python train.py --num_attention_heads=4 --head_dim=32 --norm_place="pre" --rope_fraction=0.75 --init="trunc" --init_std_qkv=0.0576 --init_std_o=0.0144 --doc_mask=true
Each number is 500 + 50 x the weight over the matrix's rms, rounded and kept within 0 to 999. Layers, rows and columns count from 0. Numbers have three digits each.

# layer 3 attention output (transposed), 128x128, rms 0.208, rows 65-127, columns 0-127
540500494535457504492538490554504419595560509514475548512524462550534395505581446527489592439559494479452484446450482452515431479535554518539491477361460522525460379495452446552481496450435479518537467482524513426483549510550496525471370515584510497448509518512492520519436519534449458348542524426465432449565536522523472490509548557470530553458563514564480419515524499503457539514541
491560523496504506516471477453557511519500418503429475534464510434417570558535535569519483492479476444419486485602495433449551425535506521466467568555597362502527491505537488445476534529523523509357494586519449565571482473566541499646401447510520358545409549490498410486468471508480542431546505541524412575506437557551533477485526477441476472480492485512527525444421501491561517455432
499591548430460473529488456526474565515527503451501495453492489478529484469400510480508468498499547547477604461490499476475535430482495522506489433470438469533522545514522529483522522534545485445526496533515535504511558554516547505528500538554467546430507449336479501452453550526508502448578493523487503497513558496507508530539485464550532628479486432623481475513526527483545414547534
440532435532487499491475452492494541540520457497581470524503562435450528498438505468497466438447478547415633508469508451448522462485494554434413515456417536499492441490494492505520513535524509531486460489538528536535516447546557481561499480528489524471414507468474453475463458504440467486523467466492574470476476497494607486479484547569477530451518504526478546398511553524672482541503
512489526553470561477522459492544463491575518513541461553410463528499481520598508473528476503550423445516493546561525589496456508512524522554471535531516531467390515508472473499527436438509482478456441427502458492515459425562492480507513573414482496519492561555541532489549495545482490484474436470389506521462513517509517546501428483481501441575551447469524496496535533587508594479398
430485457484442584476428524582550533459403519452504499532514543447423510470451513507421474459507553475497583482537464529502566548533537472503502414553556517499501373542524559677478542452536537492481445559496549502595463418569559508478593434500492487440399468378546556472493437543510483452534500524481546463497475499553536504485537450519492448554478495590546520570524510472513430476438
459457468466503487540521520463557511453524547539510472563469483445601563524569406431498505556443507526524406439531538495509426479498514559533528534494513438587473526510494521593470480563442450495488548504495556493529571449510484617502499496469445492512472492404430471573537494482498510513437425547526514416441479524432473434487436559477495408472597526494466534412505507516531517498549
500533502608477495464504489530515494458522490574460501431505534529503557488498473451547450552461448494442535540572437505458495539499554427515534536475533442464519546551450506460481532489505590587541483460475537557520630481504552418507480530547596530537542552569479637507512509568471486543456479478419549449526498533548535469438492493506528526465481464479520476490520430487497579426441
515542436530491548540505454466486511494515499513475475513499522485472476521506469522525525443492529525484453464437491527527398510534583484562635490456500488463498502462513563485410500541497566510516506519543503430524567470459445519489518505529476480502545527541488471481529492473399521450498600472542420463534555491479493497502590494504451513477517488431500425471535480438513466471542
429452447563507625493485498406476502524544609459574567506485500542554502481521589603454534496482424471481517578552432540550516431520431581375437530517479513541490466543543524497609447518471421507576469480545477416474529541427516548546508438489477515483516426434538510443508519407552545521496522514485489527460506471378464498484468426541502485480544469496444376557544547561557519463409
452516426481477497543364512544542602523515538518535501557525528455519567428496458556512491543542458472571485503445460517508544567565543463357562548517444482480522496506606532443410497452542488508510526523489456440516438533552487501509497495532429419506598499584487462495512470409475491472423488513521516485496514376456376503449533515507513519599415459420454554544528494518490503518479
512460504500556460416515527551467465453501483564522501514502486492520420515496526503496505544426408523462426531486528583473473591531515468550502566508459486514534560525487414539495490475531519477540409462448493572502506412432515556482453496508498518504488503559500484492491542452473507438515474484503463491531522538474499544470447560448544456491523583456553492570609457443427493453528
500438453423461541527498455518439585502521553489552562581498465563479438473521524466384485374416463418479559485539485544468493481487449466549472455508560520373424546423531560506453579475499439507611475508517535474444505563477469460513575465451596482441590549490478575453468503537505497516561457537463502485540522502454542537550485451490435558459484495439484466466481426444501533475513
546419455626523553499503542498442447473460351551496553550511524497444495468515433533544538439542476578485610499485458552583437644470507497539540482435508527456541476495475480503530618501443526484539473479574505451579547557497421525432535520547568544520482448488592596527535561416523495445540408455477535524477548574513476540513563466481425430447536499542481541393489450529598458530451
492422566509456368402462470542481547494467418505585570500511489501498511524567551492514596474508559532471524402482525455449470515538481508480462477474482593451514427497486447479495460467437528408425558530485486466449486474507467476453455451503570561507563523556529509479469509432480522452517487406515534531487456500513518477477523554481519542502584475533441491474485489536444472612398
568495509510486470528530523549501538550454515509505558565533533539567462491487431566470554511559471526526363433437510561551457516505445407422530508551507560615465490600529444467484462535440459457481472477499512481544478522537506539516481491510513536493503518524493515416509465511429508519488597419508473483555515472560583528477493504509485532525448522505530502545491485495652419472467
581433554534557450530518538510424463496488468469513474424448491510510487423512509470538511516442464544504524492507423576501519549478507494474457499485498516546468543495476484448465489489473432434496481446520457480505495437537551517471492496482447496470531628570521563509536432549577478524499435601453518530578560569466549551479572529506569418474551550496540550461472522474603493539488
496533531564505585433466510463455459463476519446482429584471447507445439546510482530447441495444479503490408480528482533441451459420470447602462525569535445459533530544525445536439492491525504509435461479559478538517498529510470496527498483444401542573464463462515506562435443476500479478390542491593469528523476520566459472514466535408482502530474527558533438511472514392462471457364
540522514509442524478532551489517545481434422455506499499557478491461453478461521578462524420537490501484533485566459484465553509514460455535450500469481419579438494494493427476467467520559519557471502549550522471516617524494513501550587480503458461544462488576502501488463505453449524512437526495502459469446476557534485480507518499546461510478507546511488451602465430482382484494528
481535416429537582539454536487487451446471582546455470475474552464492532505571491515536505493483475495510587463453532529514526529593533484554512445479471506507457538489543520557491466532555460539477526523542521555497511450458443445423521495431476517493525463510515523499504535541496461516485396487501528513588463518559479565560578514489519448538608523555454480568499505531492533464483
461498518490531492491463519474501546498428492485529460467464514513548543510488545461506444496483466496575552524463461537519418554537502509531533414477432519437506521536523459510521389439429540549519491477499487533532538475393568537477541456499476557410461561486423540516474486473525468618569457529489499491499457553512452454496519538454466424485478497420497553470463535589439465474437
511454505515484484475554555491477574514483613483451483470545498486541493471483562518493512613535453540427520484474397442473551412427542486475485492461509484415558521504558544497546514455487522465497477490425516457506461549495521491492519522579472458517486459550508478538478519393493522575574695528472616568540535531547547502556488529490500522504446445524517539485503520530471529516535
548469511469451518516459465462514465555496458524488449578525526504465521480559501475483480494528476446516525466527515465520568477533527551473432492487579456539484496514467567486524536436449509497501503522457463514628380519474497597496486466419487477444457489529526481536529485536452503519458408528446516551591543593560539516494511500587527515479539572590386467573471473535540529473512
548445505509518596466469529539490489561396500548591470518511445531483464524478497493529480530483559595493471444500473439466495489484484461471536559498530420483451487499522513524471419461489570501538513458563493564532480486462559547527424537543518458502488500490431528513559504512546485527547431545646530507559583500444481515436521525498485470463440519530554399543490410527486550571450
488517487585466554524430561479536455554555503536476506464467510505582565416543470469428469531431511453507479512504425474544573527490440559486490452525516495446469469603540554424503467533454493523536456514488502418524570483489494486491517479420475520452518599546546503478511475497436488506508473525484608462432527512508440532575512533516502520542534462456437426540562527557554464461525
441511477559488494451549502568529529463475479448533472497524492508479506446500485473562428534448498476517512474437523600497496457466435547450505493526537509494534501507520511473486471549458543497423464524512512537540547502562520486528504525473507463553528503472439552556472426472528492554517450469476494493510571491494520474499541477513526468473520452486510568534499481468480497514464
484463499529479503455537495555561495527553500460487566549506517415495504466433478503486548434527557514527505444553462514512554544430531536509516517467515538518482486464427485530466490426535512515420477535500468473528515468526586489481540508467534626479463486459446504497425556447533491529541431614478461430450470556493519509456558543451447464577536550505497562403463481482550536521462
542527448552464498523518457474523517525493598524456556496538512509529417518527490484434497507458470497445504472521534486469543483459530434477490556417489587458436485486540445535454492426540556521519463506510487426557449493485495516516475506496438597457491481543491493466439481453482527507481489442502480436515508470467546485446484464545510530487425484483489475469513475529544492462545
553494481516571405491598528478514439517529574510453501542457482479456562430464526475526456493537518515547527491484464477547359465542450528480477563486463429479526563480552445493576575504482491526493548474531477532489446502443550553456467519443489494434552466524487529469517508486475497585471546503552511544464443528444496547446474533528556507511502560548444442465495485455529465550530
481520385484446481410533520416493526350474389487495504513558515505547530547482452527419461582488487487470508506489532470471400563504493503553507488538533521476535532445516539427589541507509511475496461512494486455470619474439425504510470510498463448493542486569510582522491540480452471510506471549561481471453446486470467498495478479420525493572445504532512519544574523511435459445483
520513557519487524488559442558525534453527437535479542470588487504522537471521478546436523519528488420427629505482476550512552499515557491502506461505439523444460448492516493460494569459511452491554510452417566489427537518528482576523486551522498473478492507500571485474464460516476509389519522441506583473541407432489447488503493478471543589462359563553480473455509483561478542397534
470478430573512507404568500522570452475525469488479538486616413466531553458529410521460494436608508557506476486482584554518533433399505516585482485505508484434434543464492476560473479424499503487532562525510547593577460535554411496502511543508450579527422520512503579632475496537457584526545459570562449507428432534480514494524482517545512394416479498490515601488491501498502452471497
543498563553532477482455533482337544481465589469507470444473475452509485500433614494523462483472516489517472528514456524591620521359539430467500512576537521445538526526533534486456556543632445336496488520556465582523400538520511559542594524412493485579455471508515456471539513493502579557476606552586555513487510533532523564479436451452495479516495570512476484528523468429629499517514
531512513483428503525441558595543509520468527430579530514458530549531449513437476449536488533447503547518510509397500636530483626493527538513477444430463526422433504524545501512443493405459500443503538458504531402555457484562568591453521559489480455477565504515531574473400495465517451527505413499499586476466536558558480513522501509492548430568525479548456456545541492423482455554516
515533399616530518515510540528531353481499480560489523512442535448545585559566512500532557446494474430434519544569497420526455542542503497444620482490623526489499430472498474614522512285440567516448496503505478458409508375441485488463360501538456456586465552632554517479527409518497517492476535481446460528444466474519543532470565496499517369591592482425433451410495501538330634495468
550476536337513509496531517574493632517518498567508481432546461522540480470508484517479472511576550462573460542532455492569584532542481451575559499609581427437539609554554489410453464513500464458429557514462480467513436528507463489476555531460500494536602510544481521450516538483573489554462500595498506480436480492405486448579420456538498544496414500555537486484471488529383519546562
484532443471506436490492569553501524473409489509476555490562517432442523517450478480508442451440567513573461436442459462526557423487546514489510458475481578580541456512524546550452507549523595516552474552443528502470594471460473509496486400562490497455565514326466493475390449517508507531498549548639539464494511478515478502404598539463460448430342602457488468489564468448463373579555
540462518533559484472541466372436462505501498537488425537545482510569468551617416498507601546501466467503418431542496610482468428392427519530560510486477479504480574518480528262515464601470478502503560442557476547478508454469469482508433506477490471574509489618499467515498541511465524543473507520499560565527455511478521522468522529428522434533531542523526489439431556457526567518518
513480496489526530528513461513449490458460486486525533551519537454529453487458592475541529416518503429541464462435445502441540497464475400531527497477550525391511473445423426480584448481544547443516537471579519513530456457421516425483486465483514570452500497540498553440461509461515453589510487472508527481505561492592507505451536487524434526604609561455524491603493587509519529553512
481471503399507523560512497492505479574521486446481520579504564428551479505453527643433505514507520520594500439512471530528504579553482570501524478491393569486563517508555415592510491492490398460395491495480517480449414454490467598469520429527434486479464443473499450503511504428563499364529526536528480490457501520449470579582561465510495478559475558541469496502497537573465432562538
509419536501433501423459499538465418448465448469479476509608449550526537461538393474500510523505424589536505545515490634468519411479521461570413553493465609576499588542468471558588526519567426540460464463430507484466471466488470564496446550509624501463482433559501584463419574464610492638474539479459638524486465497537501432445413472486450470473386513551512502498548558501527527498536
548507468515511423586573550560476461436429428545408447572583522432501470482418494451576447422524571525525537572483521470515486436509562475562513518420508464523494533450485431511535589518492579457503551495429553537473455430529402502460449428522527469487511521534467576469478461541451487488484493480592423511532555508577489521387581517407484578455417501550522532527496491516464456551605
532618499524532542487580473493498441477479534482487529489459507515535427518525529441453436479473574512441495552566565442517513498559528506521454433482464533490460414499467544552514547488479500545513518478563554521399541500482510519454465489588488508515456479461550487479479539520572543428491618556573489577466500481494503533488502518592482531477598528604522479559490546495484528452506
476585501484425511523534442480518497503510410490519526542460535536544543480486492506505538492460544452503564472436482455529716389438463511440556470509585469455560492527529519521434504465465503576439510565550471515508542594538412520522521492518506543548517483498508505475495532594378434522477487644477495406472515497501543461506524444556444476441470462573497537457418537548548535440493
442492562636579549425484503422416489450434520559409443464469501485581510512484433501508546542517546560475419568493567456466418509508524535479509581484480452536601506508510516482505499562461571468411498556559496493579488574461519515517478594524444470555494412495506471533425474419463528476429427509524462441528579442576413490506460499532537503530631514540547490592608539514505389423498
459556530372449432488451552495570478528496590506467470523532481439530461541551534446526480498473528469495351495548526535512623409476554590426431565552445382571501531433493595526441472455528476512537502456446517482496438483519566530465484537498440386458512524547497509502479485467510541453464538547531492511570486437506526463512480589513527496514536561427495463594520435481548597455625
473592475511574546552479478485590454449526555421469478590519533541505527501434503517504442548455457464552524578594486526464599461546545485537600521481473417538510543506551492561581518485558545510515501468463488499424591488462528543495572484529494456479503520374499508529580447496554464492539531537544437516497507464506460527521486471499459505421448498457539495565456520493537527472529
535458486529403512457473482483535468487578455464459450463520480497427565388526457436605450531500483516369494583572478410491497566513482585569411546510499459518570474416510476545544591487532544474605542507464481469503501514478455519445601472545504500449479506545495485548465557535479519591507328564468478509471494499512504474542460476544518477465471559456453451435425472421486490482510
458457487390439523472497483468569521497519468484495522624522506521462482529514495452408503495498565429536555493462555400524571453514428573504501440457526449526507465544489501545583505564460446503464488492546580517473507512445510492493528486543612426551435363457455515524495539558559486528578558479448569507453382463424534519434411447453425517603540471465469467511477464515367462529448
546551503461496501621521438559531516414464428625426525454567607482536577439457534523472555559528530554393602510458509494433553488518527504494526509456520529542530559449480502516520508492523399475549540533553552447511569530466486508451445478574526437402488415588512526496454625491509492482634312534455596499441568461552510509500501442515510590427479517552450540507546489595479415535628
442511504456582398531440515535525453572494507528527481514504445479491590430443478471572532551450518496549491446510531437497412527530473591465550441560566549477495455441539519555518593473479481481639518502409429627433364527540529427439508539399465500412555552464511514514537441563506451625576483544421468521485541479507594587553470489565507505592528480406528541496507532498587540499459
485526551528451425523457481469527575472450542464544528494566515448476542399437518510518414506508523520488475580490457469509551468445483483518526579502462554549525501545507485448580481489526570555499532493418477451620485540511533546527460513536483504449518611491424476493470536446496521503502465473500524536428499527513524384452465497563499478472529521513531524533502550493485485580506
496506470537437554533503451485498539523569523612486522515498476474530461579457491500489531524500519535478440438499510462488653418582516465418551504503634482452501429521556516430476547544509475400507414504470486502450490547608470468501470498465484535549399542397498430471556461526458518438463503453531465521502488469529429582503462473502521584595548524522525419519592442529505513572559
468568517512501509582449373573521443453468389420477569557610491561420396467565477542495498391534488418504468430522539486542426483451483436573492573532460498545464484499409470473484595489578538543552484546607456492487557537480537552525483510484567490428535508568547594463539488543547509462459441559508467446503544415536500454447521417524567576431507526531541418541529483443501572456577
460511550464476497593540463532528569434541567544543558470471486512549482521405424475498573562551512572485614619475557553573549513590476492545554518507453494492524413469469455537503435521560431556494525449471524493435584495524591459508546574569472408491461477492492546492544485558528478494546645540459472472395455448490520410471507416565480525524343491455567609390473567541563527475510
469530515545529427529615465506500430470486490477485450506437481498460523487481468489492504487526524415533440556513546594567523411546518574490438498503471517531453459479448499348531559543434540556526566485521473487490549449448443494463525430414487473484451471451553540471451442453502531511477548454460463480495442560527520547518505556538511450532491481461479542431434491571568471449506
522537569382475500504468508569509542503479507447518538473537484473489427502504546434545512516511482438479469490481508462489444544495502463348514488520458494531499540515490482540462445421521505539496544538491458572478488600542593518481458578544465440560449496553477524473523535507509456455465518454422391589579435444486512458523472567569506515487411575522612557571440437461475484400478
583489599491560467481416493481385463467542449528499536524426458447475562573511625449434528504431490463512416573528449487416503492426504553457516479496477515428428549503430443422503465410458503462501505484405461565560437486428516453482520482416550528444534559553651449475539531510475495501479616569433534473493417492544456456408482506437439556512397576456550503475448593540506446390528
533578416425569489478491430499503527514365507560481522447482464554553490553548441524492417504498346449494511515446553442414396438581513410452480476590490554568460509506570513519460504530499559505565521552504505536511461456525454439476474503464477393544458474437508567514572434559499493620507531454462472545534493439533418488475464351532487498380397443442572442593568472485438489540662
492447521499481398479426557533440414490460483464536480526471478551502529495557546500528510536554546483525538571452381525539514478521514547629447408511533473488442524440478541441524505494466416493491625473528440464471515464502501526453512500534558397458503503483575564526528554496479440514606453423412599551460455585475543503499534541543551503465640461481423437502416489479470544507465
454495431488483519494475523478505514505481491518502495433395512463610540570516463551491610572455484552493515474484497519498624523506461559508439523495502479590504414548474552448462399517508472511503450499460504437554539531498396475518518525554492516492532464449474515503455524467521535411531371450420464483442473435546556446525485506522437505507596395521569524552482505468440478439498
426482621425599537555453412501538517556533595485515463472500443508444534453490563461537622465519520444440530468467563512451552429459500599500434438483391488502448517441445466577417427525486420496471534515547549508491369552489591425506545530491539529521465431353462524549510438568643476485556579437542494609482532449537524474525535525569520452478524523469464517457471491464555516519550
468461467467464458508552408440484476462475489448516477457429487499479585504515450466534494565513499601550403451540538444513485601486520425440521535468516519531522487456490491474520467545413475432449550519604474503562403516425490476483530501507647506507457452532448503577547589496482462580509462551519444472395547518477612535487457459497440431447538362472530616522514457452472484586449
# layer 3 attention value, 64x128, rms 0.0838, rows 33-63, columns 0-127
521411514597484488526507476365511521520494517466585468624435478466504502487449510528518459538387538513543547499536491473470493480572437572502463582467492541529495602477484491447550504577488544586520574469482393461419533474424491466537541504450462448491548383523542433452506475522545530495499531460585534546443418456522432504486483511508513544482513558476525520506517624542453540489549
506477465511605466496496435487528519491482493508546428480502566472585466535539478538442600529608432442531470539494476471588534468388537451495539499514444552541563505485488500555495505472557465557476560446445565529438553520501473431484505525559532534466494525607370530577544562525443479460449437504464534443486595427488523455471515572531482474472457554462457508556528410564513484550538
558476488562499529519538578532467427412507382530466562453513501474521508415501471467513467462567539562464556567398425556511490636514497506492448500512569493441429547449510489532556450480490437460557540454519560508551405435581484485487485518433522477484477603549478493571518562460437498557545423463408494511502545604494484430492512492473514423551441475431564676459487501519537461507520
470434526484449507484470599422529500461449544491560515600475558491466475547556510516539475510467505434473480452487522631500518462495461461563543457487508567544548541528521495509489510516526507459480511532562500449448552507558543529498487526447463502530603531489580484512551529502493474496478510457451489557459476395506519446391416494378546530477480507537513530557534365540459476583506
482536509510581470504499476443478502570538558523488499440532473547419544517395491509430499484485488525567377521442503426497550488526471427543478384525464470556548402553558584487488546535519505459538532523514554518531443584526492514520472423504513551556464475497490458462458553492523505560558503540511541481623474506399579543485490508602560515409525541463494399473455488508477466545565
483606568523487396534465501443464366501562456437513475542461470497509502503433509451636508504433472369506500443478500526509447465473544570450456532442539526472410577475428438439506530520498485498583471487510443441509568495518490445514472497496487481527605575478544469423530475475533560490492456527491482519417464553561440477496402507487533484454447540488464534474563571565596475462522
518561542556508492466498497484395471489519443491458531467531440531443479554441473452458545464539408446488540532523550494541436551488492565436464403510485594459530530515476494501597549469513518479555484468459440519458443494459516471471457547496500528467449532512534430459496478525434494464488490527567472547540526523459421510551485523516552538523478459550460473441449529514482497459437
559507507473573517525464456474485531496494524522614499564479502521541465531463406533511502464501474476546467523489506457488497424487495535495497556537551473573480393488450519505483545483541516462455527458584518547467458546498540539484471528467437569511522488495436474526546526499518499526472495463528465548479572388522574529541519573481488482491507453545543531504515442475489587460573
484459600528489443440449510478458489521586562493515541441518497517532504546439584453515512581418510421444454500484465472416520436433543507450494452553451451443448548570446481506496512471501529474555574515473531462476552528505538502523490456571528540425477458479483520460508482521515552463494470475494555481517420481534517604519478565529553477470496513618510565490417517475497493498473
532523566494490455476515569482410498529540448488517516419446475613438540513416489492372581492496588559529426453455563486460581521539436447535513405553558487437471428516465502494464455587531442493592551480464463526518388497519505463478496461554518543491488548441577487501480532455421466548555523493522497440565469526492519479505542526552508470532506486401482554435454475443495389560505
555514517543488493570580510539469471463523515536424523487431559458519477483497519497462514470550522543608495536537491532503454522485474451527440515535530463535520500390414477549522488505524468467466506519475523511533492468457488468486536532468489526535412493418523485483511514506513554507519469466465486472571491551553508534512557452519533535500495446502584439544577526481444511488519
504494397521485551493534495502520438492498494496453474473475538478459530493535462518458454458467520506506475560470486467531484538463492504521543494523541493535491527510468490482494442467508487471485469539544501478479509541484504381548501447471516548523516517492548558515441437523539435607524503491509500591543563508540469480493471543456467441478555513513510454528461463394500538503453
570586482534489479502444561528451495519487499468495552511495568439462467521479442539514574560497567543443541477466483402429544513580513558492445523487468522561455535509413451495610511540545483485477517528496526534577549362450488517530614525534465521537563506523563474484523463520534491565478550529592534489530459546523534549556525500423554505583430441508435489589497569543493558515463
449543562464524514520484458420502576489500543500460474448493484449465444452554534536495558559454426448584477472529461463391542505496451531467475445602452455483526471523526516512448424548514463559527567472512485520452554546524545556509471441491451486477481491536417501487557484540547513508523490491541496464514421455455485536517475504466566494502466476518485488557538535471474594526490
455460505514557522487530492490603502469501543499500529452544518439484439505473478529464520496492503552484508480506511491499540435502428459552509535479533436596453482540580492488431512489481439518572506520602504463523494583487521573489543486546466516499441432433484486508501469559531471501551563490528524441503478544462454507451505524543481528556488479547548497517545446468446520492468
480467470480524493507479471511542538505490499477437552429464532513532540465530509480461499574537540514519520536507501460457430476490509557527516572515524420437505528526539445581481495499450554605552541519522536452558573536473458482522499467480505412500529574474487447520524508485518445457480477560439509522539488507432500511546519510448443455481505495562472526522477474410415474517458
445506534459497480518453472542546515524534521562527523484584449424487488505489450502553411493510449475503484538476572474496471533497507572520562431462538526523515491513547583537507509453505631513456516473538514460460443553492519443551498535431547495536508512461492429419454566478442554535458495507483415561510519477560510556507464506502530511499500458476564509481554522470537566518522
528479459452510411478561549492489507562440539465501543373522559485477507587475470537420539347523526444414431516522448464558483538464399469517550459546480485465500442516440473478466392472510605430535509521451531573483586536460499407487525526542541528478532549500576444567515483512413562522511461529443580476523574389421542518545586576554554485477550484451438525494474483513504606504472
433482466469565506554508529514488539578536577473468479555529541549534477463565530540506482483539453522546530478459550477507496531507474541506557519530524454480568506549571468449475579543485411566522484437477520438514438463479537576571374444500604529502518528511495448535490526535498540473539463535475496523460489519515411490505523514426524535507480503481522540437516551438479528562401
528575501524531487493584528427515561527521475471472519506436429569469493489505541485431593495459437454465469465513527458457470477408473479492470526531420418502495555644516430528506502503499478437540514537490496539456498485495533475547491440587511455555465483522528507507455500501516491484501535545504483476515518467449546530518519431459503484504449419545470481498472524475548499437463
534531438496492501531527503482521499446509478417527509587490538481456495578496414505486441433510528500510533461487509483530447517518453523514369492518523486599528464432500519524562523597568487513481520522539507456458496520511549516523479512442426470543530448511625500434460454540482525487536523474514509540451499617494552573475537509463511624607530516520494476521546490534531521501474
565519530519479502518511426529533441536492570521468518475439502582433522497520516510430490530520505513512448533505504521573491480601511518536520515511524584463528513464475554541500329503495469484490532497431501524485479536476543465462490495418553603447390523465488470473510492495537479509549484455570509530450455530427404472414491479524418531496577542468538476411489527553479489456437
484471520463538483538600502504522539532390589519480457492553474520489436494547468637547458497619481464453490517533503503440518553437515397523573523529395494484439437539543469504414482486483576564504511480534580473391562485544544428476447592608537572532590402447538445507437487476521471441458531472473529479471524454507536492487506443442526472413524431545557534471582460394481492502527
428603508458507550513463484492516532439491542492419481497570493505506535420456512515518571542471475509545503478498521477485533543461559573428489497468506447492455428384484533468492539481483535444573462476451587481488528529485455494436558439514517544481505527497518544533530534521487445518531496467504502488476483525554425494504475460486427527495496479479499568419526527496463475453466
490500556480461470520553462522472555486489509569532492548497508513445469498549509489562496499551465418509496468497559569378451500511523435539523571577450475492525515548547517567539497455581467545425500583492393570488541481471503463527494533448479521493505420511542490547443494548531496554502464498543520515520450451458459518362541416529505438473500509502486455497567493499462554540555
509474550502434487550505479509533494591497456437509551499551465482511522420509482541528518548501523408600550371508595510539478482546482497458461469450548448529416604506530470491609513466519545477527545533440469470503468472477507502537479533484477534454508461467521475503554515582449496535479473431440536581470370509516444520502394491457514512500508503513501481440437527555516480541483
531474534475544484493517577490466485547547555478494537501567538572431487561568527532609497494495470470400479526476496469431558484565456453543486461461502513533518403493552600505501443570587490435489525410528511479481485512532491532501469469478493498542510571487526523540482424522412485474516502376506543491532507539453433555404462494526529518471464524514515404470542478512487454481493
435443540440527501513498492564538496466536385488537479459554442502568523432519512529505573454556447586495429528498442430595494524445551641430544510580480468517505478480456475505567549488390542516568450489411482510481460515506469531511485502512563504531513569499473504504544540500471470465471503463492430484464517479511398511468475447458497460470490478550562561498453454450493478545449
493588412447503545458527492490521564462437472553492512451532520444598441449526467521485428450500468439487529526476477456500486558489561512472502455533451527568535498527456480514489504480469495493504470513485559593557575540519471557548605512526478486478483574514506496559475485506481528459422574535455438466520528524571517523592524438420483513521445435514487460599494459496536512436558
434480561465577519593493472501417507504494643468485514508542483485478419497571548506541490497498501556539451498525598547558511506527498483587608562525434463494505482483544514461496533481469527562499487477522456459472521563497529546484476512518467487495489491532447443479516508420514581498472414499501544426518465529528417515549536533494602572411564421521509382486451451469484644579471
570448422518532364507417538503519530407428526506496510527451518467517473536458532495543495505480503596458496538476439541554533528464551573440534516437524465471548530484473516568530457459513484495491481430507394425513440432480549482514491499508510464459629530456489446487500546498514493462494508475519516595488526504556568511515476515436446436510479479494512434455504525514484544508546
# layer 3 MLP gate, 320x128, rms 0.239, rows 0-4, columns 0-127
527470505513494551460426513450509513584585502511486459436461469498461526425451587456501491523456364706518449520531475522532481493511556508580567524519463476556405463530451490462530525486510389443518536549505438496509486481553553514526468518548570481498503487417511418534525545442368482542544491433569464576520573441585415564429540500439459535474465425515445435439509596463470553548478
462521536479517468478463401527476418497461498444557393436477501459437488456437561451557489536490502528529513488529571496447458589516562434523528433558354588615531489468461510513500531442591462557514466477456474434532541496458462488530538530515454534478511447509487452527492527540481522448472546593495476523473485473392502495485506549466573515442434504470561530547458483502403547450567
545468567562536463484465440404527496532540515558464483504523530525526522431474413543492571446553545529520494502462576513512461491569600527569450519585461527395525452517431590603541562493543441489475498561342561594489396564510462470490493621511463537540554457413497494489536475444485496433422490633442464434553633503461540489535538464508424475480473530472549475447422522466505477499500
446561390475496531486498587465562523377416499435502508440489575416699580553470462485452489472408505461430422479431591465537454456454516580519504599456532499486472487449542466470423545392500492501549571522495476528452555540555488549451604526541502471414566525458434530461523570447504490453542532536497411483527573423499522564559503584381499464514499545552513557441484483579503529495515
545526421570465444528539524521390525511469535507578506468496541562456504483509500536577530449528514564510521473454421544495496502548500557470491451511403491506474473532461466571583460459487527461528466503579457515439513386588430488502448572462478511558519516487535496448525502484536470546548482467490555580541409483510453457477507457392431439500412477550535470503439447482514472434519
# layer 3 MLP up, 320x128, rms 0.23, rows 0-4, columns 0-127
471512546567500480473455525556355479490494506497475487467560537586490432504608484532448499481415540428524485494419495508467459493460456429429482458531499525476593540510516551487500525529478562576471456486490484490519400529442499494466599400483547591563542472562566471418448504531511537381529485599540507512457423456421530520536535549404589496482446482656547455452601490344492368495533
436455538488579555491418450496467404510512531479455590504519514549509518489515501486551474517486427433426609556508542460539461477520534458599544501500433503530502472483501468545496407428536525545471430524542499509472476480457495489458458482525541505471584509500485576550446486509481593483555560601495494507496553505466525387435491474489583405479526487507604503541521488512514546457470
505464608506528446481527433524551538501524483484440523430488439538548446427463500509500489453563521452463532390534549616514470521489563382525485430503533478425581534474533505513537537531477470472536532495478464515429519462428531373395440520504550622476540412532422537392454463581485508427518538496524495473501646462426574516508475443436606502423509487451402491507535521520449482392558
484494525494511395418555522538540499402508440476432570518553544447476490520514543524486550501519475528423571435426443518434599468531531448502506427516376462468579580605560447458456542455514459460467505581603468437489413396578462536459466477490487548503480479459541525386423412513526512420482581519482420443404560498509468501528453462514480561490438478462513467397492425492478470492435
409502531511535488518509437491571507491530592472458511540503522334551511554367434458467514560417508512484509449563492519570580480515602454464483475492473485536480521395543495559500482512415525578507553511500519419499560542484561523464523478538564490502420515474479499484490516428510480518508448547521532525485561549380456458551497404620509563508521550505541450480533447592410548544502
# layer 3 MLP down (transposed), 320x128, rms 0.211, rows 0-4, columns 0-127
576464424435423487440543490434569551471470549521421563460437377527502522522482480540351612432530481489436522487567544453534528463534508526505506496428439494509515507474479458538513496531505443412485498572498509437459578553517448499599479532511480576497534384448512497502544509482545422578475444438520491484557530533521547557510467389583490498493528471493532401581505535566437518475515
467647592485511584481510561493522544471606427493472517590576560536522476455456451503435446453518525445550442491447480484464511521499446577503513467425476461477516589466500483414494469582470481482483485547461542520509433517463573545418461475470422545582533467526485469471573523564447481526581486486519520464557457545469457479529481604583562509505496451535548558523539489523501556560505
603527421549509446505494487539531485487526509343556440512584518501554557434468558438457502505590527414440576511521571522455479478488528424395538454483527468539519511479457449467493416543594418520502450547493505489474452482574461519454541608611569464511516450499439518464480523598474481492539574532441508434499549533518500509467612498504557504489532526392576565461531406472489486550572
461577527548508481531511464466475503533498490622552589507582421433416574538540488479440520558571448536546481483478564417475530514353476436471481509507482597499597504490517520557490435473456515500498551541508480596558513486549402456522571438593489491493524573454533466420497382533456552508487458576386493490480470466463544445571607471543470508514532524528525557489530460481598552511473
534499455554564536475530530505528536463571541432564511423536531463538511488526498472482501524559519530656478509492501466495528502505476508517419555525465502495556483421500472471536530473579536573481438535509561510465518496497525446458518537571464463449535486553494407555467528501516514525528483441556507483549467418517508631493465574534526529467468470375496548519467563524700532506441